Weights of a small GPT-style language model, trained from scratch on English Wikipedia.
Training: a variant of SOAP for these matrices, 138M tokens, 4206 steps.
Each number is 50 + 12 x the weight over its row's rms, rounded and kept within 0 to 99. Layers, rows and columns count from 0. The size before them is the row's rms in percent of the matrix's.

# layer 3 attention query, 128x128, rms 0.201, rows 76-103, columns 0-127
092:40 37 59 72 39 57 53 47 51 49 49 63 50 39 26 54 25 43 35 47 68 39 58 49 43 49 48 59 67 50 57 56 54 59 51 45 35 36 57 52 45 44 64 51 38 55 38 41 46 48 54 49 55 38 72 37 54 39 27 71 41 42 56 45 61 65 53 61 31 45 55 51 73 57 57 65 47 52 68 51 33 51 65 67 41 30 50 56 27 54 66 50 56 62 48 32 53 57 67 51 64 58 72 60 51 40 34 36 55 49 65 61 34 78 38 56 35 44 40 23 41 52 29 44 40 44 60 14
078:51 38 49 64 72 53 34 61 51 46 60 65 57 36 43 51 56 52 60 28 59 47 61 32 50 49 37 63 51 32 58 47 38 53 50 79 35 48 73 71 43 49 69 46 58 55 42 63 51 68 51 65 41 40 64 47 42 49 54 33 31 40 28 49 51 49 53 41 60 60 57 42 52 49 48 67 25 58 46 36 42 28 50 49 59 38 53 69 33 29 63 34 61 65 58 65 50 48 22 61 52 66 43 57 43 41 58 58 54 65 52 41 34 63 44 39 72 53 43 26 44 58 34 42 53 22 55 43
094:47 61 65 46 34 60 55 48 68 71 59 47 62 46 43 47 38 46 60 42 63 61 61 39 38 46 42 31 65 44 49 52 70 54 56 57 50 62 53 51 52 40 52 44 49 67 30 65 61 62 41 42 48 41 26 72 45 48 34 53 31 50 47 52 29 35 74 52 55 50 53 48 65 72 67 73 53 52 54 57 26 29 39 68 52 38 33 43 58 58 67 49 55 58 60 42 45 58 69 44 56 43 64 52 50 46 30 57 28 20 28 71 55 70 53 56 25 57 60 64 39 53 35 53 43 57 52 47
089:53 58 43 34 67 61 45 47 52 35 62 64 60 59 31 62 42 44 37 54 36 78 38 35 64 70 55 38 49 34 48 43 35 49 36 46 63 67 50 47 56 40 71 77 51 28 40 54 39 53 43 56 61 43 17 57 61 45 72 56 62 34 50 48 48 47 58 38 52 55 67 42 22 53 46 59 42 58 57 54 60 55 53 36 53 52 54 58 51 37 86 49 37 41 54 44 74 43 25 64 47 51 40 41 52 42 39 32 51 48 45 89 54 35 50 61 49 42 56 49 52 47 45 44 43 44 46 56
092:61 36 48 41 49 54 41 33 31 62 61 33 61 40 55 54 66 65 65 45 48 49 44 50 44 59 57 54 55 73 33 46 58 52 50 36 47 50 57 39 59 41 59 50 46 61 56 56 36 46 49 30 53 51 62 36 50 44 42 73 37 32 48 43 58 46 20 67 57 11 43 31 53 45 62 58 37 38 30 68 49 64 58 43 75 44 46 21 46 44 50 61 63 41 50 19 39 45 53 55 34 39 64 33 52 36 34 47 47 42 60 59 68 67 45 76 40 44 46 50 50 69 54 59 46 40 52 44
106:58 40 46 39 58 53 38 51 65 66 40 48 62 54 36 48 60 46 52 45 45 67 52 40 70 39 32 42 49 45 61 49 40 51 52 51 68 59 38 48 64 46 27 61 60 36 52 47 61 71 48 65 37 26 37 57 46 33 38 39 56 41 64 61 33 55 31 56 47 62 38 67 85 40 47 65 45 62 66 51 33 34 52 46 40 52 55 44 63 72 59 78 33 59 39 39 63 65 56 59 59 49 57 70 71 52 34 44 29 48 59 62 60 28 34 38 48 42 56 53 53 30 67 42 40 65 51 49
092:63 71 73 53 44 63 45 66 65 40 44 61 50 65 34 46 29 51 46 37 45 36 48 40 50 39 66 45 55 57 43 62 44 43 60 29 26 49 41 46 39 62 59 50 49 63 36 63 54 58 38 55 42 47 56 75 42 43 69 55 35 70 52 40 40 46 64 33 57 74 52 42 52 64 39 60 66 49 63 44 48 35 40 36 57 43 56 48 55 51 51 47 56 38 43 44 56 59 44 57 37 45 48 89 37 60 42 34 52 48 57 49 80 30 34 68 48 43 32 48 60 38 22 63 29 49 38 48
093:50 34 57 25 44 41 42 52 50 37 35 46 35 62 49 57 46 48 57 50 32 40 61 62 49 42 48 47 49 29 25 39 61 64 55 64 32 47 37 44 50 62 41 53 65 55 38 36 59 58 45 57 56 57 41 70 38 47 25 45 39 41 70 56 36 51 54 59 37 36 35 52 53 66 64 58 62 41 67 53 30 34 43 43 47 39 59 44 42 65 64 30 48 49 72 47 74 34 48 45 45 48 53 48 37 62 47 33 62 69 68 47 38 44 27 23 71 57 33 42 57 68 62 58 44 35 44 28
095:65 73 46 44 49 61 65 30 36 46 49 47 44 43 62 55 28 56 40 39 33 63 48 53 76 45 61 25 44 41 26 68 58 60 49 49 52 70 64 65 48 33 46 64 40 50 56 39 54 38 61 53 30 57 50 61 62 57 66 38 55 33 56 48 37 71 40 50 63 43 40 50 50 76 48 62 52 56 69 41 48 45 57 38 51 55 44 41 63 54 54 23 43 56 74 39 50 36 57 53 35 63 59 47 32 61 65 62 54 63 53 55 45 61 56 49 25 54 64 39 37 35 45 21 50 61 30 47
101:56 58 37 35 56 33 47 72 47 59 41 52 44 62 31 46 66 42 18 55 48 53 61 48 50 52 33 43 39 50 44 66 63 43 72 55 71 61 19 49 45 41 48 51 29 46 44 42 66 56 51 57 40 34 49 52 57 49 53 45 43 36 51 66 33 58 49 43 27 74 52 57 35 30 53 47 42 46 21 43 42 56 44 66 45 54 50 25 46 46 57 61 49 58 44 58 33 64 31 53 66 55 44 48 60 63 67 29 53 55 63 50 43 40 38 45 49 66 48 48 80 35 79 50 55 37 61 54
090:34 56 49 84 45 53 32 65 46 67 37 36 59 16 38 54 66 42 39 60 56 37 53 40 49 61 46 50 46 45 67 35 29 42 43 38 45 46 55 32 68 59 38 45 58 44 63 55 56 45 45 28 58 38 60 41 63 31 48 49 41 39 56 43 38 69 39 63 52 38 44 63 66 67 46 32 62 47 63 43 29 51 44 48 48 51 35 72 43 53 66 39 43 56 48 57 43 46 42 78 45 33 74 57 65 35 55 72 45 53 52 56 47 69 57 46 34 55 48 68 60 71 57 54 62 49 61 53
096:42 52 47 49 57 49 50 60 54 53 70 50 53 29 35 49 67 63 43 40 38 43 34 50 70 81 47 43 30 47 52 52 37 34 60 58 51 54 46 45 69 69 50 68 46 54 53 69 53 56 50 28 46 18 30 70 51 59 53 58 53 59 45 60 47 62 62 40 80 70 42 58 46 52 65 34 44 48 44 53 62 57 40 45 35 55 60 53 53 57 26 45 60 43 43 55 42 65 40 65 77 44 56 48 61 55 83 53 32 62 76 54 69 45 48 44 40 36 63 56 44 62 36 49 60 54 36 51
133:64 53 33 39 57 46 43 59 40 64 39 38 57 66 60 34 47 59 41 59 36 53 41 56 40 52 46 46 53 66 38 48 43 72 49 35 60 52 25 44 42 59 42 55 60 65 65 67 49 58 57 66 49 57 25 55 47 41 43 59 58 49 52 62 66 55 39 41 34 71 40 59 47 38 46 19 24 66 32 37 52 45 56 50 46 53 54 44 64 53 37 47 44 59 62 56 48 81 22 46 65 47 42 53 51 55 62 32 44 54 63 60 59 22 47 31 57 42 46 55 65 33 32 49 77 52 39 71
098:66 45 50 58 37 63 63 51 46 68 41 60 41 46 55 43 63 41 77 54 70 62 57 45 35 46 51 48 45 68 61 64 62 60 62 48 52 40 46 56 61 37 46 45 41 37 46 39 43 41 62 25 62 48 64 52 44 45 28 40 54 51 32 54 54 62 27 58 43 35 58 49 69 50 49 59 64 43 50 24 47 42 39 40 67 27 30 37 67 35 45 65 31 47 36 57 50 35 45 56 63 66 54 29 50 45 50 44 56 34 18 49 51 62 32 46 53 73 45 44 49 48 77 31 51 37 46 32
098:46 40 13 30 54 38 55 65 43 57 51 35 31 61 29 47 52 52 42 39 40 46 62 61 72 44 29 48 49 43 50 71 46 41 38 46 57 72 42 46 50 85 47 69 50 56 41 52 43 66 55 65 73 50 35 66 51 40 61 73 48 29 46 62 55 39 73 60 34 71 45 44 70 55 63 39 34 46 56 52 58 38 48 45 50 59 53 38 41 63 47 57 49 59 51 51 72 76 52 61 48 44 53 33 51 62 58 51 44 63 54 49 48 23 42 42 47 32 47 47 69 50 45 55 62 47 49 46
110:69 40 31 51 54 32 40 54 76 50 41 57 57 43 36 61 52 56 47 40 31 59 47 58 41 51 27 40 72 57 42 33 34 37 58 54 62 44 45 54 55 43 41 59 43 42 64 67 48 55 70 57 46 76 43 48 46 45 43 53 50 52 47 67 61 55 55 56 45 83 54 58 37 59 52 40 53 48 85 55 49 49 40 52 70 63 67 28 64 67 56 63 41 42 40 49 58 51 43 58 70 34 33 38 62 57 77 53 52 44 25 50 48 26 42 40 35 64 44 75 61 43 38 42 41 57 47 44
091:48 52 68 55 45 55 61 72 59 21 53 29 65 35 39 70 49 46 49 55 44 58 49 48 32 50 41 42 68 70 31 36 28 46 57 13 71 41 42 47 57 41 55 62 49 44 45 49 53 66 45 31 58 43 59 74 41 38 66 65 32 55 45 50 42 40 62 39 43 44 58 55 44 62 42 45 35 71 63 46 39 51 48 47 56 45 50 43 28 64 56 37 32 66 60 43 51 56 41 42 29 50 45 40 55 65 62 69 64 59 50 60 62 33 67 51 58 52 37 48 74 69 50 60 43 59 35 41
103:40 36 67 53 19 53 43 40 37 56 59 60 50 46 90 44 49 57 56 52 58 62 47 45 65 56 57 60 34 63 43 44 61 69 48 59 47 64 73 34 51 45 47 39 39 56 67 49 32 50 42 55 51 51 62 45 74 52 37 56 21 48 41 50 59 49 27 51 42 67 64 49 36 46 52 62 44 57 59 56 47 56 52 58 59 47 43 52 50 26 65 47 48 28 46 31 56 52 70 25 31 47 36 42 43 48 19 73 53 56 56 48 41 62 37 57 45 52 71 41 49 77 48 50 56 33 50 56
086:45 53 59 52 39 45 56 46 69 48 52 76 50 29 55 33 39 43 44 38 70 43 36 53 71 52 65 48 56 49 54 42 42 34 69 47 55 46 61 53 62 53 60 33 55 27 62 44 40 53 33 45 53 47 47 54 33 48 69 62 57 56 61 57 30 38 38 60 51 53 69 39 46 58 43 48 52 64 50 52 66 33 41 51 49 39 51 56 38 32 52 51 67 73 60 74 75 40 73 27 45 55 42 47 56 57 31 62 73 53 44 25 59 67 43 40 33 66 39 64 57 49 52 46 66 20 60 56
083:35 61 41 48 73 38 37 55 63 46 36 74 19 69 34 59 36 41 45 45 48 62 41 22 52 63 63 29 58 34 52 47 61 38 48 58 43 43 34 56 48 57 57 30 48 40 38 55 46 64 44 65 69 60 61 52 61 54 37 41 51 49 42 56 61 55 54 42 66 52 47 50 30 43 53 37 39 45 45 46 59 58 38 52 65 68 46 56 59 47 70 31 55 40 62 41 67 44 53 56 67 53 71 40 64 36 65 44 47 68 33 38 42 53 51 55 63 41 42 27 60 25 43 50 56 83 38 52
090:48 44 65 60 51 60 37 60 49 44 60 54 61 41 51 57 46 55 36 50 46 61 50 55 47 67 73 58 46 54 83 55 50 63 51 60 40 37 54 58 49 57 32 30 90 48 84 50 38 32 52 45 61 73 35 46 43 61 41 49 59 30 43 49 61 50 62 27 64 65 45 50 45 64 38 34 28 61 75 53 61 58 46 61 72 68 44 45 55 41 31 48 63 48 39 42 59 34 40 59 50 44 35 30 38 44 41 38 47 54 64 53 55 33 52 43 51 36 57 61 43 52 43 65 59 36 59 65
085:52 44 33 52 34 51 37 32 64 24 53 66 61 63 54 39 41 43 59 39 37 42 64 67 37 36 68 49 49 72 66 57 47 53 38 29 56 67 38 22 38 40 56 73 64 63 58 37 61 40 44 44 58 35 44 62 47 42 51 45 48 45 60 62 39 46 68 61 44 50 40 67 56 56 51 42 40 58 65 49 24 44 45 70 58 50 65 64 67 45 34 54 32 47 67 36 44 46 54 32 43 54 42 72 40 51 61 60 38 34 42 60 29 37 28 59 39 39 62 40 56 32 59 42 51 57 36 59
101:36 60 45 45 48 43 57 49 55 56 56 80 22 52 60 27 48 41 49 54 56 43 65 74 48 58 46 36 43 45 62 38 55 47 37 62 63 48 50 43 39 46 66 37 53 25 31 71 31 70 62 61 34 60 77 33 46 45 60 43 56 48 46 53 43 47 55 68 52 69 71 43 53 27 63 59 54 62 29 45 65 61 43 50 43 35 45 63 64 41 40 42 43 30 56 49 49 33 57 57 54 56 45 61 39 55 60 40 51 51 58 20 39 59 50 42 52 56 49 64 60 31 41 27 63 58 30 55
100:28 40 25 42 57 38 58 64 49 63 45 54 40 63 36 46 43 48 45 57 57 42 57 48 62 64 55 46 29 56 73 53 45 39 48 74 60 34 30 52 32 48 59 49 47 49 48 50 38 41 35 64 48 49 52 50 39 58 32 60 61 45 28 59 37 55 62 67 51 57 36 29 29 45 58 68 60 35 38 64 58 39 64 51 34 39 29 61 43 81 61 61 70 66 42 44 39 53 27 48 51 47 34 44 58 46 71 15 46 49 48 40 55 57 36 35 51 44 48 50 62 43 67 58 67 51 63 57
097:45 52 66 54 41 41 40 76 44 74 51 54 46 47 64 47 54 46 60 37 49 37 58 56 48 67 45 66 36 72 49 38 62 56 42 53 47 39 56 41 48 56 59 49 61 49 45 68 42 71 65 57 63 39 41 61 63 55 54 71 34 38 24 56 35 51 39 71 53 51 46 52 66 40 48 39 61 54 42 54 36 53 43 50 56 44 46 41 67 40 22 48 57 49 50 46 53 63 41 23 58 53 49 58 53 24 60 53 45 11 52 27 61 39 51 41 57 43 48 55 63 38 28 80 56 22 53 63
099:60 49 59 57 36 48 43 47 52 18 54 47 45 47 44 57 57 58 62 63 58 44 72 55 73 64 51 62 58 57 48 50 45 43 33 48 37 73 65 30 46 54 54 43 61 38 36 53 35 58 62 56 52 37 44 42 48 37 39 58 51 67 50 24 47 49 57 41 46 43 57 30 35 47 38 68 24 60 52 27 31 57 49 56 23 56 30 69 50 48 43 53 69 45 41 61 58 67 43 61 29 55 45 43 52 53 40 72 46 36 44 53 36 34 40 68 64 43 66 38 31 45 60 45 45 71 35 66
091:57 56 33 48 32 53 49 61 49 31 30 51 46 76 61 62 40 65 47 41 48 43 48 79 33 35 60 42 35 68 43 50 53 61 86 56 37 62 68 39 39 55 54 56 47 36 67 55 58 45 36 55 37 65 63 56 55 27 52 39 47 40 40 55 27 33 42 42 44 55 56 57 49 30 73 80 54 37 59 53 36 53 42 28 60 43 47 69 49 42 72 49 34 66 49 59 53 53 51 53 39 36 52 61 39 41 59 58 45 45 33 53 54 59 32 61 42 54 44 56 29 35 47 60 66 50 51 57
093:61 53 43 47 60 61 55 70 27 31 48 46 54 48 56 26 58 42 56 48 42 60 50 58 43 49 36 58 76 59 38 36 59 42 51 30 50 77 69 51 49 55 54 49 45 62 33 34 51 54 56 52 43 40 42 63 63 35 48 55 72 67 32 58 63 44 61 47 35 52 74 66 42 49 54 26 37 55 28 49 44 46 46 47 46 58 80 61 17 51 64 34 49 48 58 49 50 54 51 51 66 21 37 55 27 50 45 52 65 51 51 30 40 39 29 43 70 53 45 54 55 58 36 65 42 43 43 47
# layer 3 attention key, 128x128, rms 0.195, rows 76-102, columns 0-127
088:49 48 45 57 73 69 49 64 34 42 48 54 46 51 68 48 39 59 55 48 62 46 56 39 31 55 54 52 25 51 46 47 39 51 45 40 50 54 57 45 17 60 50 34 43 48 57 44 47 43 51 53 53 48 18 50 55 67 43 27 55 42 41 48 40 55 30 61 39 23 52 49 52 56 74 38 41 62 47 29 37 41 65 48 64 41 56 23 33 49 53 29 53 65 62 52 57 77 58 54 46 40 56 24 60 52 50 52 62 75 48 46 56 54 33 67 73 59 29 57 55 36 67 63 51 62 33 52
088:68 53 49 29 40 56 62 71 47 48 34 56 55 59 49 69 38 45 78 64 45 37 54 65 47 57 66 63 20 48 66 54 52 49 62 64 57 50 54 42 53 39 63 48 42 36 41 46 47 65 49 69 52 38 42 49 39 67 46 92 55 58 46 48 48 45 46 66 44 49 58 52 55 61 52 24 57 43 50 36 63 60 55 21 51 56 35 58 32 55 64 42 52 46 38 42 72 56 41 48 61 52 55 55 32 58 38 51 19 69 46 47 66 47 44 51 48 52 43 57 69 45 48 44 27 26 55 37
101:56 57 47 55 52 79 39 40 55 55 59 49 31 26 69 67 50 55 56 58 38 41 39 63 46 37 55 37 54 53 56 76 41 50 54 54 58 55 34 65 55 66 53 60 45 43 60 41 57 35 43 61 59 59 61 63 61 69 48 42 29 45 53 65 47 42 21 38 23 30 59 48 59 39 44 74 41 64 65 33 51 51 56 52 76 53 41 52 59 43 51 42 40 54 48 64 50 51 79 45 37 30 53 27 41 39 59 42 49 69 49 50 60 37 42 45 34 50 28 44 50 59 54 47 42 53 16 56
086:48 41 63 45 41 44 57 47 46 46 61 45 54 63 58 55 37 44 64 52 52 63 38 39 62 79 46 36 78 84 74 61 48 60 51 45 50 43 42 37 40 55 44 36 40 46 72 53 43 45 56 72 50 41 73 24 39 54 68 47 53 69 59 46 46 58 36 42 55 57 68 47 43 38 59 39 63 54 44 31 52 61 41 39 37 44 32 51 52 49 56 65 60 31 69 45 45 47 52 46 59 42 58 57 32 62 67 41 35 42 60 55 72 26 58 65 34 63 40 49 62 46 47 38 65 78 60 41
090:23 38 62 45 43 66 53 74 49 57 74 47 44 32 61 55 52 63 45 50 53 31 41 47 49 66 47 64 36 53 45 65 58 62 39 44 24 27 57 54 67 53 20 40 42 60 41 61 63 32 45 53 58 64 37 61 44 43 63 62 52 47 36 54 38 59 67 51 63 42 46 45 48 43 49 47 65 42 57 54 46 37 69 56 41 48 26 42 32 57 70 50 75 48 43 65 35 50 72 40 71 45 38 53 46 40 67 62 47 42 55 47 33 43 42 51 62 56 38 48 28 49 60 56 37 75 52 32
107:50 52 32 50 45 38 60 60 56 55 49 46 31 55 40 51 59 37 37 52 34 49 52 32 31 67 38 70 91 47 55 34 37 52 44 38 28 91 39 51 51 66 53 32 52 49 41 60 54 67 52 50 42 43 64 47 50 60 30 56 50 51 60 58 60 30 55 36 57 48 59 43 62 57 62 51 26 63 53 37 41 64 57 40 50 36 38 40 49 54 34 73 44 46 67 35 44 50 51 53 44 36 74 57 46 43 52 43 63 40 67 61 62 48 45 55 50 50 40 30 62 28 48 33 36 66 49 58
095:52 45 65 54 66 36 58 49 48 56 60 47 52 50 50 20 34 28 37 53 48 44 33 40 53 53 47 48 78 39 65 22 37 47 40 46 51 52 50 33 48 56 49 47 62 55 42 55 75 67 52 60 51 44 41 57 62 69 29 51 41 32 40 49 44 47 39 29 52 37 53 50 58 58 57 47 65 62 56 38 57 29 36 53 46 66 56 66 72 50 54 50 55 40 39 49 39 60 64 68 57 22 36 49 57 54 44 66 64 79 54 34 59 78 59 48 25 34 53 53 39 73 46 67 54 55 42 46
088:69 50 62 69 46 54 45 44 36 47 45 37 54 33 42 53 75 57 50 39 38 36 55 53 44 63 52 50 62 54 40 54 54 61 33 60 43 47 49 52 60 77 46 59 35 60 50 60 58 79 76 56 51 42 56 71 44 21 41 48 73 35 50 53 63 66 42 30 33 41 62 51 62 49 50 46 51 47 55 51 55 48 56 38 56 39 42 36 30 73 55 49 45 46 32 39 64 57 47 35 45 27 57 58 77 42 60 45 65 33 49 30 60 49 37 38 36 57 27 56 48 31 76 62 55 44 59 56
093:38 50 62 59 63 54 34 73 38 48 35 38 49 45 74 57 35 40 37 41 48 51 61 59 29 52 41 41 56 46 69 56 61 45 52 46 62 51 46 38 58 57 38 25 49 66 46 39 68 33 37 48 61 18 66 63 62 73 53 47 66 44 56 61 58 63 40 35 59 47 47 78 61 26 29 32 52 47 30 64 48 48 57 51 53 57 44 54 50 62 39 40 51 65 40 70 38 49 56 45 56 54 49 52 18 43 56 34 57 45 31 47 50 31 52 60 58 47 48 54 53 34 51 59 34 38 61 73
111:45 35 47 41 41 29 44 47 38 32 42 51 58 53 64 74 72 56 34 36 33 61 39 36 60 44 53 60 61 57 37 61 51 51 49 32 45 72 52 52 61 47 72 31 43 45 57 46 26 52 65 09 27 51 62 43 56 47 41 48 58 38 60 40 35 43 52 51 66 49 52 55 60 49 47 34 58 64 40 62 41 50 41 70 59 47 58 37 54 45 35 66 33 40 52 52 52 35 21 55 43 58 72 40 62 49 46 62 38 42 41 58 52 37 52 48 32 55 68 21 36 49 40 49 44 38 45 39
103:47 41 37 32 38 51 37 46 49 44 44 63 52 51 57 74 46 67 39 44 47 53 66 46 30 37 50 46 59 41 26 42 54 64 58 67 41 35 41 47 45 57 58 62 43 74 69 58 50 61 15 38 57 51 42 40 38 43 45 49 60 34 49 48 61 41 59 50 43 57 34 64 43 63 68 62 36 45 69 45 31 51 55 59 74 50 73 40 45 35 84 72 50 46 47 33 50 55 69 39 46 42 67 46 65 50 36 70 55 59 60 47 41 32 46 61 48 43 49 38 57 51 63 64 23 61 53 53
091:60 49 44 50 44 65 30 52 74 18 16 32 40 76 38 52 47 67 46 37 60 43 53 37 50 37 53 48 73 45 61 46 61 57 56 43 41 38 39 48 53 39 57 49 69 56 38 65 68 49 32 36 41 61 46 38 56 58 54 57 36 57 60 53 54 29 54 45 42 66 41 35 52 64 44 50 55 57 48 63 57 44 34 55 40 23 52 69 38 42 45 43 58 29 49 47 40 54 28 51 58 55 51 44 46 44 49 56 62 33 70 50 28 38 74 42 29 76 36 46 50 52 53 39 48 52 36 39
140:39 64 42 52 59 14 61 51 45 46 42 32 39 65 53 59 52 43 49 56 36 87 42 23 56 67 26 55 58 48 48 37 67 45 45 35 39 62 56 54 73 45 56 62 62 64 47 52 62 63 39 31 39 49 60 58 62 46 50 64 55 51 53 49 43 53 32 41 62 58 44 44 55 53 44 49 80 54 58 54 52 53 42 68 24 64 58 54 57 35 41 83 32 60 40 28 55 30 35 38 66 42 53 44 67 52 56 51 60 34 50 58 44 49 57 48 53 59 39 60 59 48 41 52 48 60 49 28
097:64 67 57 39 26 61 35 53 46 82 63 47 53 25 46 39 40 49 58 41 39 54 61 48 32 56 61 49 53 64 40 48 66 46 63 45 47 45 48 72 71 40 61 40 54 72 37 48 40 34 79 50 33 38 44 46 55 57 43 39 36 58 56 54 50 45 58 40 57 16 34 52 36 56 38 42 31 59 53 32 40 53 57 58 74 37 42 38 53 63 37 49 45 57 38 57 47 49 51 50 31 50 40 43 47 25 31 61 45 60 39 67 53 64 44 46 49 65 63 44 41 24 57 48 33 41 56 38
098:41 60 39 53 54 37 48 40 42 39 40 36 50 53 67 62 50 53 30 47 55 44 47 65 38 55 47 53 68 40 34 37 41 52 32 55 35 48 57 38 56 60 35 32 44 56 62 50 51 56 53 13 45 64 57 46 55 53 18 40 47 43 69 61 34 45 41 52 59 36 47 38 34 28 63 24 62 42 42 54 54 77 31 62 38 54 52 37 52 42 32 68 49 55 52 43 50 30 34 42 30 44 60 33 54 40 65 49 28 36 48 58 45 37 44 37 31 69 48 41 59 55 49 51 72 39 31 53
104:40 53 41 45 47 49 30 53 48 53 60 48 45 73 43 41 50 42 39 48 46 58 78 39 58 74 51 71 61 40 48 49 46 44 39 66 29 59 74 38 55 59 37 32 53 57 53 45 60 49 29 40 43 42 69 65 70 39 63 47 34 33 58 60 65 26 37 27 72 67 53 21 44 47 43 44 45 45 39 47 65 54 33 50 64 43 45 46 45 54 27 55 58 66 53 37 51 50 24 50 61 54 53 43 50 47 41 46 53 47 75 54 73 43 54 57 46 64 54 56 83 50 47 36 43 57 41 47
087:48 48 41 56 34 69 47 40 21 59 59 57 41 56 35 50 36 34 30 36 37 44 71 47 54 31 51 39 62 49 38 57 71 51 46 49 62 40 54 53 40 43 39 63 30 41 53 62 35 45 50 53 53 33 74 55 67 41 47 24 48 53 46 60 51 51 41 54 42 47 50 53 62 57 46 64 51 47 43 26 31 60 65 45 57 70 45 40 51 42 70 51 70 55 46 58 54 54 50 42 78 47 53 44 64 76 41 40 27 77 57 48 44 62 43 47 48 59 57 41 33 60 50 19 37 39 66 29
104:30 39 58 53 60 52 62 28 74 55 59 72 56 35 55 56 42 58 43 50 63 48 34 59 54 73 53 48 38 50 60 58 51 35 40 36 45 53 56 54 57 48 47 33 41 43 44 52 53 27 58 52 41 51 28 50 51 38 79 63 55 64 52 57 51 58 52 66 41 71 49 51 63 57 50 70 34 59 57 61 34 49 67 53 42 34 39 39 26 66 58 32 44 62 68 54 79 47 65 61 45 41 23 56 44 50 59 69 31 27 42 41 36 46 51 53 44 35 48 61 39 50 57 55 25 50 34 60
095:53 33 26 44 55 50 45 57 69 40 76 67 56 51 45 80 38 51 56 43 58 42 54 70 46 58 27 41 20 42 53 46 54 51 57 52 67 50 37 50 26 39 66 46 36 58 46 72 44 59 44 64 36 46 49 43 46 23 47 54 33 30 53 49 55 44 34 43 56 64 44 46 37 54 37 59 29 41 50 66 45 58 69 43 44 40 55 64 47 51 56 42 48 39 49 52 45 52 52 71 64 35 40 28 54 45 65 53 18 43 38 54 58 58 45 56 36 35 56 50 42 53 32 70 33 42 39 70
101:68 43 62 33 41 51 67 61 42 30 57 61 52 56 64 45 71 20 70 48 46 60 51 36 54 63 56 28 86 41 65 40 28 47 59 64 58 31 67 19 44 72 65 54 69 39 64 40 46 46 49 47 64 40 58 43 29 39 38 56 46 57 35 43 38 55 47 69 57 40 36 47 44 50 52 38 52 54 40 53 62 47 43 59 42 62 64 61 75 54 52 46 37 45 50 49 39 45 51 28 51 48 44 38 54 50 50 67 50 44 35 36 46 57 64 57 47 58 49 46 64 53 65 34 71 67 45 51
101:57 43 45 59 66 44 42 42 84 47 60 59 54 48 45 40 21 37 49 52 61 68 66 68 51 69 30 51 44 37 74 71 36 31 59 82 78 48 42 48 52 52 45 46 54 32 42 48 59 51 54 47 50 47 39 32 59 65 62 77 54 46 43 39 60 44 60 46 54 78 22 48 63 37 64 54 49 58 54 45 49 51 43 48 47 62 54 61 42 38 51 35 41 50 49 47 46 57 45 56 39 36 55 42 77 52 39 26 43 61 67 58 46 60 30 32 56 39 40 57 64 50 65 43 46 51 53 48
098:51 51 56 65 51 32 43 44 37 47 35 52 58 55 29 27 61 67 72 52 60 50 42 51 34 68 35 52 70 65 49 53 47 51 26 34 49 59 57 51 66 46 41 45 59 46 39 44 70 44 51 30 49 44 59 55 63 62 71 53 71 48 47 65 53 39 37 46 56 43 57 35 57 42 44 40 49 68 44 29 30 52 06 32 38 57 49 28 58 51 59 61 45 70 43 62 40 37 44 56 50 56 82 62 55 43 55 34 48 56 45 38 61 58 63 41 53 53 44 58 54 38 47 62 66 58 36 70
102:55 36 59 51 46 41 45 58 57 41 22 57 69 51 47 51 73 59 43 64 45 48 40 55 85 57 54 46 46 60 50 41 29 44 42 49 51 43 49 49 31 45 63 52 55 74 80 47 56 58 47 52 37 16 47 35 37 59 59 61 43 47 23 47 44 48 50 50 52 35 46 44 65 47 51 15 57 39 54 56 73 57 52 37 48 59 67 57 48 47 40 43 35 42 34 46 44 43 32 59 60 53 54 34 11 58 55 47 53 60 53 53 43 44 57 46 62 46 49 59 20 47 36 54 49 29 44 51
102:57 58 41 46 52 49 69 45 49 53 41 33 38 63 65 75 62 61 69 59 33 36 46 35 65 59 42 54 33 51 43 43 37 39 49 46 56 64 49 50 56 54 63 63 59 37 55 54 35 60 57 28 44 57 46 38 43 49 54 39 39 49 67 43 52 16 55 46 46 51 49 65 47 40 54 44 51 63 37 52 64 70 37 62 48 49 28 55 44 53 17 64 40 45 64 52 53 59 10 45 77 28 67 50 52 53 54 33 45 26 62 54 45 51 52 42 51 45 40 65 36 46 29 66 60 38 46 37
098:43 68 37 41 43 56 48 34 42 42 62 39 49 51 54 76 40 60 63 71 69 78 50 50 59 63 37 67 49 41 38 48 48 55 59 52 63 44 49 42 75 44 45 51 50 58 67 54 44 57 55 36 50 67 35 47 48 51 48 61 48 54 13 49 54 32 61 58 43 36 48 57 55 67 50 46 32 44 68 55 42 38 28 66 54 60 57 68 38 41 72 51 24 38 39 40 46 45 64 55 79 52 46 37 57 54 56 58 38 22 53 63 50 58 34 66 59 44 58 37 24 46 58 47 47 53 31 42
099:70 55 61 53 60 34 48 37 63 42 50 60 28 39 33 47 29 58 46 53 54 46 46 43 51 49 86 39 55 44 63 63 56 26 45 32 53 41 53 85 25 39 52 53 46 32 47 42 34 41 56 65 43 34 32 45 43 48 36 43 53 63 62 45 69 46 62 64 45 63 70 66 38 45 42 43 24 48 57 35 79 61 48 40 44 55 55 44 51 45 64 40 57 56 54 64 54 54 68 56 37 66 68 37 54 63 57 48 38 49 55 47 41 40 58 72 58 41 44 60 43 41 52 53 74 65 50 54
092:55 41 51 50 48 50 49 43 74 58 56 24 66 46 51 47 60 43 48 46 41 51 46 59 29 44 70 44 64 55 31 43 68 45 39 29 52 34 75 42 37 32 49 51 53 68 49 34 77 61 45 33 40 57 60 49 67 42 63 56 74 22 53 40 44 41 60 55 30 47 64 64 44 46 48 52 43 57 54 45 55 49 37 26 50 70 43 42 53 55 46 50 34 37 55 12 65 51 46 38 65 56 50 63 36 52 43 24 27 43 56 48 49 30 35 51 68 54 54 66 48 49 45 52 51 51 37 40